{"activation": "swiglu", "norm": "rmsnorm", "qk_norm": false, "attn_scale": 0.177, "init_std_down": 0.0, "beta2": 0.99, "warmup_steps": 235, "schedule": "wsd", "decay_fraction": 1.0, "final_lr_fraction": 0.0}
Each number is 200 + 20 x the weight over its row's rms, rounded and kept within 0 to 999. Layers, rows and columns count from 0. The size before them is the row's rms in percent of the matrix's.

# layer 10 attention key, 160x160, rms 0.0644, rows 81-159, columns 80-159
086,188,225,209,201,218,199,211,171,188,214,214,200,206,209,174,176,231,205,213,200,202,155,185,218,170,236,239,166,224,180,177,189,206,199,259,222,217,205,173,191,213,220,194,210,194,160,194,217,229,203,178,228,179,193,201,182,185,240,167,170,225,210,218,218,201,196,211,191,224,224,254,176,194,165,203,192,206,180,220,215
070,204,201,203,195,224,219,197,206,206,217,219,226,212,237,197,215,195,212,183,221,233,161,218,216,231,242,178,176,258,231,153,182,172,204,183,208,179,191,177,192,191,213,192,209,204,223,173,208,203,200,235,172,194,208,185,222,202,189,180,185,215,210,179,162,214,239,243,195,203,198,145,222,197,172,214,208,198,202,201,186
084,160,198,164,230,167,221,164,199,207,210,203,228,221,213,196,173,178,224,205,206,196,221,218,195,207,209,211,156,194,200,244,199,222,211,204,233,199,189,206,178,202,236,226,172,193,182,212,192,195,189,217,187,204,189,204,225,194,187,213,218,176,191,228,195,219,184,182,205,159,265,226,165,200,168,190,169,204,217,220,160
093,185,255,173,209,144,243,203,220,189,165,204,183,180,193,183,150,190,240,223,196,161,180,168,198,203,193,193,179,223,184,157,212,200,206,220,196,193,217,199,213,214,238,209,223,211,161,211,190,218,200,175,202,187,203,212,166,195,262,202,185,194,185,197,199,202,208,197,226,210,195,212,222,194,189,179,192,180,183,205,228
082,198,212,216,215,191,192,243,195,201,228,232,181,224,189,167,175,221,219,198,206,226,195,184,223,197,208,243,160,192,192,195,183,216,174,205,207,195,228,172,203,209,187,202,184,210,152,181,177,213,221,188,191,178,200,200,196,191,224,174,178,194,223,239,191,230,200,230,197,224,201,241,190,204,200,192,192,211,211,211,194
072,224,184,218,183,174,199,198,229,224,175,193,223,199,174,239,225,177,171,187,202,204,217,220,193,198,189,166,219,186,233,183,236,191,220,171,165,199,190,243,208,197,206,184,191,222,219,213,196,177,186,215,206,196,218,205,206,207,192,219,204,178,180,161,161,192,230,184,215,205,173,151,218,201,203,207,190,198,213,184,194
082,184,219,236,202,215,209,221,205,215,237,210,202,186,220,200,223,167,217,222,211,186,222,199,207,194,205,200,223,200,188,199,183,227,219,180,248,196,159,173,161,206,194,199,220,218,197,188,178,202,219,213,157,179,203,202,163,200,185,200,203,176,187,199,184,239,199,212,213,223,212,186,194,192,214,200,210,224,179,198,177
065,207,227,188,209,181,208,189,194,210,202,219,191,211,182,210,172,213,195,225,219,195,172,174,199,179,194,241,181,172,204,206,184,205,207,242,234,198,164,179,213,196,191,185,183,185,176,174,209,202,219,186,184,195,198,214,202,181,202,182,177,182,211,245,209,199,194,213,224,214,237,241,203,193,229,227,174,244,187,165,188
093,209,218,185,239,166,221,238,205,200,218,198,167,190,194,176,175,226,237,238,204,208,172,193,219,182,204,207,222,195,193,208,159,223,181,210,178,226,205,201,176,212,191,194,216,163,166,177,172,215,202,207,204,221,204,218,191,177,217,174,226,191,211,204,202,188,168,204,204,235,244,208,175,201,189,193,200,230,220,193,190
084,175,212,164,184,213,191,230,195,182,202,184,169,209,216,204,239,194,246,191,210,176,210,202,182,228,225,193,159,185,201,171,227,201,187,249,202,203,240,164,207,209,212,203,191,257,205,196,211,244,203,208,188,174,181,190,215,227,193,207,193,214,176,213,186,225,197,202,176,226,179,192,177,186,196,204,164,207,231,218,182
202,183,238,204,225,210,206,209,172,170,230,218,193,213,204,176,169,213,228,194,225,203,187,180,214,188,216,213,164,207,170,194,192,213,161,212,214,185,196,191,185,194,210,241,188,166,177,186,213,210,211,202,197,178,169,213,199,174,217,189,172,217,215,226,206,210,203,239,194,217,214,228,201,222,188,195,199,224,199,228,205
057,175,206,180,182,208,221,220,231,203,214,196,193,199,213,180,196,213,196,160,178,253,199,163,190,206,196,205,183,185,212,221,165,163,173,227,208,220,176,222,223,200,185,202,175,181,194,189,206,189,226,175,216,217,155,197,171,176,178,176,173,167,186,200,209,223,239,199,172,199,244,193,179,216,206,188,184,198,183,158,192
169,178,230,192,219,211,226,215,177,187,229,235,204,212,219,166,192,232,227,207,222,212,184,178,222,184,227,237,159,202,169,209,180,224,180,231,219,194,196,173,189,201,207,222,194,174,187,192,205,235,190,192,183,171,173,203,192,189,214,183,183,205,215,223,203,202,189,215,202,241,205,248,198,203,178,189,183,231,195,223,196
113,170,224,199,223,185,223,221,216,192,205,198,188,190,196,160,180,200,240,216,214,203,218,209,221,231,247,218,161,209,200,194,177,212,181,236,201,193,213,183,184,178,207,219,182,175,190,167,198,205,198,187,203,195,180,221,193,192,200,199,177,217,213,202,206,205,170,218,201,195,208,220,193,200,212,208,206,195,181,226,211
100,180,221,206,235,207,201,228,182,187,223,223,190,207,207,157,174,205,235,202,222,217,176,203,222,181,239,220,171,203,178,211,184,206,178,220,212,211,213,172,183,205,208,215,188,190,170,180,224,222,193,195,201,178,183,200,191,190,206,194,177,224,215,247,203,208,173,216,181,214,222,240,181,206,178,175,194,231,199,231,198
085,164,232,190,156,206,200,172,207,201,199,220,225,174,182,170,168,221,204,139,188,213,193,213,188,215,216,231,206,205,195,191,192,188,205,192,190,225,236,194,189,208,213,202,195,188,176,188,189,222,198,172,205,206,217,201,203,214,198,176,186,217,187,207,181,190,220,227,185,213,229,228,190,198,145,228,147,189,204,212,219
082,198,209,179,180,206,216,180,218,199,221,224,205,201,225,165,195,209,238,239,231,197,171,200,215,189,232,205,196,233,179,199,186,216,211,227,210,212,195,180,188,212,202,231,205,190,193,188,181,210,196,185,179,196,196,210,191,169,205,197,187,217,203,211,210,211,200,223,153,209,238,239,190,185,159,199,175,205,197,204,200
077,192,201,198,218,145,145,208,206,205,213,213,212,216,167,198,196,165,198,162,169,213,226,202,178,198,191,229,241,144,194,213,202,227,193,226,197,189,239,237,218,225,189,188,194,202,199,198,211,168,233,189,199,212,215,208,178,224,208,196,229,211,189,209,191,182,233,179,213,200,187,217,203,198,219,194,220,211,183,212,211
100,194,189,203,236,194,231,253,184,212,216,195,165,193,231,229,222,216,185,200,236,212,215,172,205,198,151,194,200,229,194,193,194,219,210,222,219,168,133,180,205,182,165,178,194,185,196,206,208,218,209,201,215,157,187,172,179,169,213,199,194,195,225,223,196,213,205,211,194,197,179,189,145,185,206,214,229,223,205,180,204
089,193,185,231,185,168,223,201,179,213,216,205,178,216,205,190,187,184,210,206,182,220,200,184,193,210,208,237,174,214,164,189,191,199,184,198,214,179,218,184,236,214,159,159,162,186,170,196,201,214,212,162,212,186,215,192,142,177,248,180,201,206,195,210,196,207,210,212,192,218,215,243,184,207,222,196,192,183,196,187,254
088,226,174,169,200,200,210,190,211,195,194,196,207,189,209,224,227,180,198,202,191,200,191,213,183,206,189,153,233,210,217,192,207,182,200,191,199,221,173,257,201,204,208,180,184,209,244,206,218,193,175,213,179,229,226,223,211,198,203,240,206,185,188,143,229,180,198,183,203,184,191,147,192,196,206,205,202,188,170,191,183
074,167,200,210,247,167,191,223,196,174,201,169,171,198,186,188,196,157,193,188,190,181,211,155,188,232,183,192,188,197,186,167,200,209,187,191,204,133,218,195,212,214,189,178,191,240,177,178,211,217,175,190,189,188,203,212,228,192,253,189,223,201,207,236,178,220,171,199,220,162,189,188,202,229,212,214,181,206,200,217,184
085,228,168,213,223,196,207,180,202,196,187,198,225,174,209,242,203,218,169,206,185,187,189,226,174,177,193,187,219,184,225,183,197,199,228,184,175,217,174,228,211,236,178,197,197,194,226,202,187,185,194,190,208,217,215,212,177,207,190,213,205,190,203,158,217,196,181,175,183,191,205,140,200,185,222,202,217,201,182,171,182
082,171,210,196,180,189,229,215,209,188,194,208,203,182,212,198,164,245,219,207,197,190,194,230,201,222,248,220,167,176,169,228,195,225,196,192,189,220,192,182,197,154,203,201,197,177,186,173,226,206,205,182,198,181,180,214,208,206,191,210,182,236,239,195,226,183,209,210,218,230,228,220,196,235,205,191,200,214,209,196,188
123,188,214,204,195,217,185,185,170,165,209,207,204,200,187,178,189,209,199,180,212,203,186,169,198,201,218,236,172,188,176,209,197,197,164,230,207,181,194,169,209,209,184,197,161,201,173,203,209,213,191,190,207,188,178,191,152,180,236,165,195,220,197,243,198,209,182,225,201,201,212,227,181,208,204,194,205,215,183,220,216
093,189,203,152,193,206,182,171,221,190,172,193,238,162,182,197,212,188,201,193,167,215,191,194,187,188,173,170,233,204,236,182,220,201,219,194,188,212,217,255,215,223,216,214,196,218,226,216,200,179,188,201,206,227,205,176,200,205,184,198,172,172,187,187,198,185,231,189,162,199,194,173,222,194,163,162,179,198,167,200,187
186,142,226,193,210,213,210,195,179,200,223,219,204,207,212,179,183,223,215,219,186,190,188,180,209,186,208,228,171,211,182,205,200,217,184,233,208,198,200,164,189,198,217,204,210,166,160,190,210,227,222,188,200,186,189,202,196,194,231,189,168,217,206,220,197,212,201,228,181,238,228,239,190,206,163,183,161,217,206,219,199
085,200,191,185,249,169,220,207,171,185,204,195,151,177,202,204,185,192,197,196,202,221,229,200,186,153,239,203,211,227,193,178,189,206,219,217,219,223,205,184,213,219,188,231,218,185,220,167,196,200,211,218,203,175,172,218,237,184,204,209,195,202,195,211,188,217,188,230,206,209,222,209,190,183,159,185,195,212,176,187,199
089,208,211,197,200,209,158,188,225,186,194,194,201,201,228,226,215,193,194,200,198,189,220,212,191,222,171,177,194,179,216,185,191,176,206,180,208,219,168,216,214,191,195,181,232,198,241,206,193,195,206,193,203,190,190,204,165,213,221,221,218,218,209,175,195,182,217,164,225,203,175,200,204,223,227,201,179,197,202,201,202
085,205,159,222,207,192,181,203,174,168,219,156,184,206,194,220,232,165,189,190,182,232,185,192,226,195,223,185,198,211,216,191,167,195,197,220,227,211,204,211,215,238,180,174,207,215,231,187,194,216,215,215,183,181,195,204,252,156,262,195,206,158,183,211,186,189,214,198,195,253,185,192,189,193,162,204,195,182,208,199,192
081,192,154,217,209,151,240,195,183,200,209,183,181,195,188,220,214,203,195,231,196,181,194,185,163,234,220,216,234,218,175,163,219,203,187,218,206,185,201,197,195,251,181,190,167,191,201,211,191,207,200,201,207,198,181,212,241,198,197,179,213,189,156,226,236,205,221,208,203,181,208,185,194,196,228,185,177,197,205,181,193
090,172,233,199,203,196,232,183,222,151,207,210,190,192,203,185,195,218,227,205,232,210,210,198,195,195,221,199,169,205,183,215,180,188,165,216,181,194,183,164,157,204,218,234,218,178,185,196,191,206,172,224,182,206,197,197,220,216,183,178,185,209,222,205,204,197,161,199,155,173,210,209,197,184,173,185,185,186,213,240,160
075,237,215,163,214,186,212,229,211,182,198,193,212,190,190,209,196,176,197,240,218,182,219,240,205,211,182,171,183,206,199,211,197,208,191,193,185,215,164,212,195,191,193,239,196,185,226,197,198,179,166,212,181,199,203,223,223,161,170,227,213,196,196,191,220,212,187,188,231,207,182,159,189,185,213,212,230,215,203,169,149
084,181,220,205,172,188,227,202,186,201,204,212,205,200,189,176,175,216,208,226,190,199,189,172,231,208,239,231,205,219,168,198,192,211,188,226,199,198,205,178,214,205,199,225,177,185,169,200,195,212,228,178,206,184,186,205,177,179,193,161,193,220,230,233,198,187,223,243,172,212,229,256,194,198,184,184,191,197,181,218,214
085,220,176,189,242,213,220,196,212,193,201,195,220,189,222,215,202,191,203,216,219,217,189,198,154,204,175,153,212,199,229,193,204,198,218,189,197,216,175,226,209,195,205,209,185,209,239,191,189,180,185,229,182,182,223,205,214,193,217,241,195,200,201,185,224,185,192,170,201,190,181,155,200,182,187,201,194,177,203,200,178
083,183,218,199,221,206,201,233,195,192,206,219,192,189,219,188,175,231,233,213,217,199,213,166,202,197,248,227,157,225,196,206,178,229,206,209,218,195,221,160,186,190,196,189,193,193,167,182,215,226,206,206,193,174,184,177,213,202,201,196,182,204,234,241,189,233,205,233,206,196,218,225,211,211,174,194,180,204,201,188,205
095,165,205,244,200,188,216,207,183,179,214,231,190,215,191,213,189,211,205,208,197,211,188,212,215,207,210,235,210,213,189,191,186,193,202,217,201,182,222,170,216,213,169,218,206,190,184,202,218,215,219,180,221,189,203,182,162,161,224,196,181,211,219,235,163,216,204,238,181,261,220,219,194,169,194,189,178,202,174,205,225
092,226,188,173,197,221,205,188,232,221,189,208,204,187,233,223,220,185,206,208,209,202,205,221,203,206,187,160,233,209,228,215,211,184,190,191,191,238,176,245,188,187,219,207,226,212,261,190,193,184,184,197,184,204,222,209,207,216,167,258,212,215,212,160,220,183,202,190,199,181,180,151,195,222,180,209,219,205,182,188,187
091,180,221,199,201,215,178,216,213,187,243,239,232,208,202,195,206,202,195,174,211,200,161,191,213,163,219,173,172,237,218,226,180,201,184,179,224,173,201,201,181,198,221,223,188,201,209,165,175,214,173,200,149,218,203,198,192,169,235,184,180,211,219,194,238,182,210,177,186,213,217,198,174,198,123,164,212,174,161,200,208
090,209,184,161,161,232,190,184,208,218,186,210,210,200,213,200,210,202,212,198,181,194,187,219,221,195,196,137,191,176,208,199,223,219,200,240,209,246,195,233,215,218,204,164,193,231,233,182,197,208,211,164,190,190,227,204,180,200,237,212,210,210,201,171,229,190,194,184,209,218,192,225,226,192,178,228,156,180,196,196,168
068,189,188,201,224,181,206,190,175,224,223,210,179,194,187,179,185,223,224,199,186,196,207,185,218,206,208,226,182,207,178,181,208,212,190,210,221,170,228,155,188,185,206,176,177,195,162,211,212,241,220,202,201,168,192,179,200,189,203,161,209,194,193,221,181,214,228,231,211,196,195,246,184,173,192,226,209,205,219,192,213
083,195,184,228,189,185,209,237,211,205,204,202,223,227,200,190,220,164,167,178,219,201,218,245,189,172,220,184,214,202,197,203,197,193,188,167,232,208,206,233,151,212,199,196,203,198,204,214,216,189,153,192,183,191,195,214,212,202,192,178,177,173,195,198,208,191,177,184,221,188,163,180,175,179,213,205,201,190,188,192,162
063,155,205,218,233,219,189,195,195,203,219,205,205,198,173,180,180,233,194,211,222,215,183,192,222,196,211,245,203,200,186,182,195,214,187,203,224,175,198,133,204,171,210,213,206,182,158,201,211,220,184,185,193,170,194,198,198,214,216,182,223,206,226,236,218,206,202,203,214,221,204,256,202,185,189,192,185,220,193,201,214
092,230,208,174,232,209,198,213,220,190,195,223,210,197,216,219,218,211,205,183,222,171,205,197,169,184,194,199,204,201,222,197,201,213,252,213,163,213,219,217,209,183,188,220,184,189,241,188,176,180,201,193,199,228,219,213,232,199,176,258,207,185,189,164,243,186,233,181,167,224,231,155,241,192,194,190,162,211,194,199,188
108,207,195,177,192,197,179,223,195,189,206,176,211,210,222,236,195,229,189,178,187,210,197,223,189,181,167,193,210,209,185,233,174,204,226,180,181,202,183,217,194,162,224,160,183,184,194,214,203,201,189,201,209,209,218,227,183,195,184,202,203,206,235,164,187,203,184,184,198,177,207,156,201,183,198,206,230,183,194,179,216
099,212,194,170,178,159,222,192,181,236,220,184,173,224,189,214,207,190,197,197,178,223,206,196,175,198,197,168,218,172,195,239,211,211,181,217,247,224,206,236,199,203,184,190,188,214,219,195,198,193,201,227,240,225,205,198,228,207,172,181,224,196,146,193,240,180,231,194,196,178,226,164,213,218,204,209,210,198,204,199,207
087,219,207,165,222,196,159,213,194,195,213,221,225,221,211,212,206,208,207,209,230,203,202,224,202,226,199,231,210,222,223,184,194,218,197,212,220,204,202,186,207,185,210,194,250,191,182,199,179,202,185,188,188,197,190,222,206,192,177,175,196,215,202,215,195,218,211,227,169,208,207,233,173,161,200,189,188,204,206,226,236
071,208,178,199,198,192,176,208,206,186,212,181,214,208,210,230,188,187,203,193,199,191,244,249,179,216,198,214,214,192,224,198,220,200,222,176,212,224,231,225,189,262,219,195,165,200,200,211,224,192,174,212,176,221,174,205,198,161,201,176,196,207,193,177,236,211,186,180,211,202,219,200,156,217,186,189,161,160,224,186,205
076,166,215,182,186,179,191,177,187,235,210,186,187,170,183,152,212,178,190,234,159,217,192,204,206,183,195,216,223,172,189,200,184,192,167,211,180,178,235,188,183,215,175,225,174,246,192,185,175,191,254,179,218,201,191,233,197,207,200,213,215,187,193,196,175,181,267,211,199,229,144,223,210,189,201,205,192,212,192,201,215
081,225,198,203,204,219,193,213,202,166,208,195,223,218,195,240,195,203,213,189,231,173,227,194,223,207,185,202,188,241,191,189,208,194,200,184,228,193,174,215,161,198,207,215,219,208,219,185,239,188,175,260,171,188,203,233,200,161,185,179,171,217,217,219,190,229,178,228,195,186,214,214,181,221,184,189,215,191,206,211,187
095,228,220,184,177,262,186,234,220,224,206,219,214,230,194,256,205,187,209,211,231,214,197,213,247,218,243,199,182,185,213,191,198,223,228,159,194,227,179,210,196,202,208,217,207,197,238,157,218,215,190,243,185,203,221,194,210,192,213,205,174,237,186,183,212,191,174,191,199,198,231,192,200,183,208,179,194,209,207,212,179
086,165,198,226,221,176,180,210,189,207,218,221,206,218,208,179,200,215,194,208,181,237,191,165,178,179,173,220,207,240,180,222,213,197,197,226,233,204,224,148,211,184,200,169,157,197,166,191,202,197,237,197,200,185,211,185,184,213,212,181,198,187,249,199,202,219,210,198,174,213,212,228,238,195,201,179,165,210,204,195,204
080,182,210,203,208,188,195,203,182,206,220,214,175,191,184,144,207,182,198,207,210,193,182,172,165,199,185,214,196,219,177,218,193,203,161,222,214,178,208,171,191,209,190,205,169,214,158,210,213,209,237,174,217,191,206,199,183,202,228,188,204,191,235,219,198,192,192,237,175,249,194,246,213,195,187,175,171,196,204,183,222
105,204,171,212,235,170,216,207,208,184,215,253,193,215,209,241,220,202,183,173,210,194,224,217,242,178,195,180,212,190,207,188,180,177,221,235,192,225,180,198,230,224,206,195,215,220,243,188,190,217,160,197,218,191,211,179,226,180,182,226,206,228,180,196,192,227,179,198,212,168,185,170,194,211,181,202,235,220,191,202,153
105,178,202,207,196,184,187,237,195,216,184,209,191,208,204,159,205,157,216,223,167,215,209,176,177,192,191,213,219,190,171,237,198,192,170,213,188,165,239,159,204,214,217,208,181,174,138,225,221,208,203,206,181,186,187,195,187,181,194,211,206,191,212,210,178,193,195,197,198,209,195,219,196,203,179,173,178,211,204,197,241
081,205,180,183,205,249,218,215,206,198,152,175,177,196,177,214,201,182,184,202,179,172,201,236,210,184,213,228,242,186,203,185,178,215,238,193,195,208,195,219,220,221,192,210,214,206,205,203,198,180,159,192,175,175,197,195,207,244,196,208,200,172,156,204,208,195,187,187,203,187,196,184,171,204,208,215,221,194,203,175,200
074,169,177,205,203,148,172,184,182,219,201,193,198,209,211,150,221,192,207,190,193,213,181,195,196,193,178,226,216,216,192,217,199,194,202,208,200,167,221,167,223,192,211,209,179,199,167,222,172,217,208,192,200,185,215,182,192,215,224,189,212,183,205,213,158,189,194,193,216,234,199,239,220,192,174,182,156,204,211,187,235
090,183,196,230,215,191,186,192,172,221,234,194,199,206,203,158,176,225,198,152,157,227,215,208,176,199,141,234,197,200,201,224,238,189,211,212,184,170,197,169,219,166,212,184,189,205,182,213,203,225,182,227,222,219,164,171,196,208,161,192,173,212,187,193,194,213,202,191,175,191,201,218,192,211,194,210,225,211,189,197,204
180,166,221,208,212,189,199,208,185,194,230,220,180,196,186,158,198,208,222,212,204,208,191,178,203,183,218,235,171,204,166,216,194,209,161,212,204,175,204,173,184,185,199,213,174,183,152,193,200,219,221,188,199,176,184,188,184,189,216,190,190,179,212,230,195,213,194,218,173,249,215,249,189,193,183,189,185,209,193,212,220
100,197,211,189,217,170,219,210,170,186,185,241,216,219,177,196,185,193,204,244,188,205,190,168,208,159,234,211,218,208,174,220,208,207,190,212,192,209,218,210,190,221,195,203,195,181,209,203,189,228,206,198,201,204,217,205,169,197,223,211,207,228,175,202,221,194,185,222,189,212,231,212,220,206,211,183,159,207,204,179,221
106,233,188,151,191,190,207,189,183,175,207,198,219,209,217,220,208,174,199,187,181,216,212,210,182,180,211,190,222,187,213,184,215,187,230,185,183,214,192,193,214,204,210,180,212,237,229,210,192,179,169,215,175,224,204,201,222,213,200,197,201,191,189,201,189,227,201,192,210,176,204,161,242,208,193,221,218,191,188,175,152
093,190,204,248,224,208,196,197,186,181,201,239,217,184,176,191,211,234,172,201,168,206,190,182,213,160,175,210,180,182,179,245,181,197,202,229,177,252,217,188,206,193,203,186,156,194,219,197,177,213,196,182,220,213,197,202,213,202,174,210,198,183,212,192,223,213,212,243,185,186,223,225,229,219,185,201,210,180,201,206,189
087,197,196,174,206,189,203,202,209,199,197,177,193,189,201,204,170,249,220,202,220,200,187,218,213,158,145,199,200,218,177,196,179,187,247,177,205,179,147,165,241,159,193,176,202,234,180,160,253,203,197,226,203,190,207,214,184,200,227,177,171,172,214,199,188,212,209,182,219,234,203,192,191,192,215,193,205,186,170,206,209
084,214,217,133,198,188,162,201,233,183,202,159,186,223,200,192,219,263,200,209,205,179,193,193,192,194,174,227,216,193,168,192,169,224,220,187,186,187,181,177,174,215,185,250,209,227,204,185,188,182,223,197,214,199,179,239,179,166,200,187,235,211,210,230,201,175,257,207,243,189,182,224,190,210,209,207,181,185,221,189,205
079,173,217,257,263,172,225,202,201,205,234,215,190,162,195,168,191,229,208,205,196,212,180,194,179,183,198,211,190,209,214,224,217,170,190,241,190,168,235,178,180,178,223,195,192,197,188,195,226,210,196,194,188,211,204,216,203,205,183,206,159,184,204,194,217,196,161,214,187,231,203,211,190,176,194,172,183,190,210,222,228
081,239,183,197,168,206,212,222,200,198,179,201,206,243,194,250,199,184,199,175,218,194,237,220,233,250,209,184,192,177,228,175,206,199,239,159,221,209,162,228,201,216,181,188,245,181,231,194,214,193,193,208,220,198,185,202,215,188,172,195,193,218,180,210,171,203,210,184,236,181,190,181,185,212,218,211,209,210,218,189,177
076,242,186,180,189,207,198,198,189,222,167,184,205,206,207,239,203,177,200,171,227,170,199,210,226,234,204,164,223,193,183,166,208,203,220,167,208,215,182,244,238,231,178,172,241,213,240,210,215,182,195,224,200,191,214,175,199,182,238,185,198,224,171,210,188,178,205,203,230,194,164,187,168,192,216,239,175,218,215,219,205
073,205,161,166,171,232,210,203,196,193,197,197,206,205,182,231,232,160,173,208,238,171,234,194,209,169,217,192,183,221,219,191,199,216,214,188,217,211,172,207,162,221,190,249,195,195,250,177,193,214,189,211,205,197,194,165,192,219,242,181,212,227,211,207,213,210,168,230,217,219,197,200,204,215,182,199,178,213,215,168,172
096,228,184,210,215,213,213,228,221,231,233,219,179,194,199,213,196,161,203,181,228,176,243,199,221,233,227,192,189,154,239,186,191,211,169,192,198,194,214,213,221,208,189,224,231,200,232,195,217,192,204,235,213,199,203,195,207,228,201,228,189,258,172,208,187,209,163,174,240,180,175,195,198,211,203,224,224,250,209,219,182
072,209,188,173,195,219,208,209,227,207,175,182,203,218,226,248,194,197,190,197,209,195,194,220,199,222,188,182,213,182,233,197,194,219,246,188,195,220,170,234,194,199,218,181,201,214,218,194,193,182,171,201,196,203,213,186,216,213,190,225,219,182,179,183,208,210,200,190,227,178,194,130,190,216,203,204,206,201,206,204,179
076,165,219,232,240,180,192,198,190,205,234,235,196,197,195,171,212,202,218,191,192,202,185,158,198,196,199,221,199,206,190,210,215,200,175,233,215,188,207,162,233,200,192,160,182,188,184,191,206,224,228,200,202,173,198,174,206,203,239,175,182,179,215,205,172,221,201,203,180,219,199,242,230,167,182,186,169,223,209,182,224
088,207,228,187,136,201,202,183,200,177,199,181,214,205,188,205,236,227,231,213,234,185,174,206,193,242,193,174,188,185,203,200,204,213,199,199,198,150,208,202,190,190,193,224,213,203,159,217,216,219,223,193,189,175,211,209,211,197,202,183,200,182,193,200,221,183,223,179,217,237,183,203,180,185,210,205,190,172,205,191,234
112,233,181,188,211,225,185,213,224,184,197,174,189,207,207,215,206,197,187,181,193,193,226,227,177,198,194,198,206,194,195,213,223,219,260,182,187,218,183,228,212,228,203,194,203,214,243,205,196,194,160,186,205,220,205,222,223,218,160,201,222,186,154,172,189,219,173,192,228,169,186,189,193,220,230,207,208,201,195,173,186
094,211,213,184,191,228,240,243,207,195,175,186,179,168,171,220,213,189,189,170,201,197,200,249,170,202,183,179,217,192,196,189,208,224,211,217,194,209,223,206,165,213,180,211,206,242,212,218,186,200,200,212,188,213,203,190,202,193,201,218,232,159,189,189,235,195,167,210,217,214,170,209,219,165,192,180,200,195,222,190,152
058,203,209,195,183,153,196,174,211,210,202,181,189,190,192,197,215,196,214,192,204,180,197,198,178,201,195,199,180,212,158,185,207,181,194,193,195,162,204,173,200,220,171,191,208,201,161,216,198,201,233,212,196,160,208,177,170,192,224,182,187,182,219,223,180,212,195,205,201,227,168,251,214,186,203,200,170,208,197,182,216
089,205,155,166,223,203,201,214,239,173,218,198,197,202,248,226,204,239,219,183,164,160,208,237,222,187,206,209,182,194,199,161,189,163,223,202,193,219,201,197,200,209,207,187,260,176,196,189,182,161,163,210,185,199,169,165,224,186,159,194,202,201,196,217,190,233,204,191,216,165,187,183,176,210,187,232,205,176,192,213,216
071,217,209,191,183,180,177,183,207,150,188,214,202,242,209,196,218,178,230,212,227,238,200,199,227,221,192,194,196,218,215,199,163,205,207,198,213,205,235,254,191,212,212,231,178,213,196,192,168,209,215,179,190,222,200,218,202,198,217,219,215,216,233,246,171,186,188,224,207,235,236,182,190,200,198,182,179,173,194,211,194
089,228,198,166,198,178,200,216,195,174,205,189,184,218,202,218,212,281,204,191,217,211,199,188,208,207,209,202,217,169,176,178,157,160,218,173,187,184,211,174,185,223,192,209,234,213,204,217,226,180,205,217,167,197,220,205,192,143,196,190,220,220,215,223,215,210,223,184,229,208,201,177,179,227,230,220,254,181,167,251,192
105,228,225,202,158,182,187,165,217,208,212,163,220,236,204,220,181,245,199,196,223,182,188,185,198,248,206,182,183,193,196,200,220,190,183,184,169,181,207,186,201,175,194,182,211,192,204,181,218,208,249,218,240,207,238,224,204,188,165,193,203,232,203,193,195,180,200,186,231,179,217,181,229,201,228,214,193,221,220,220,197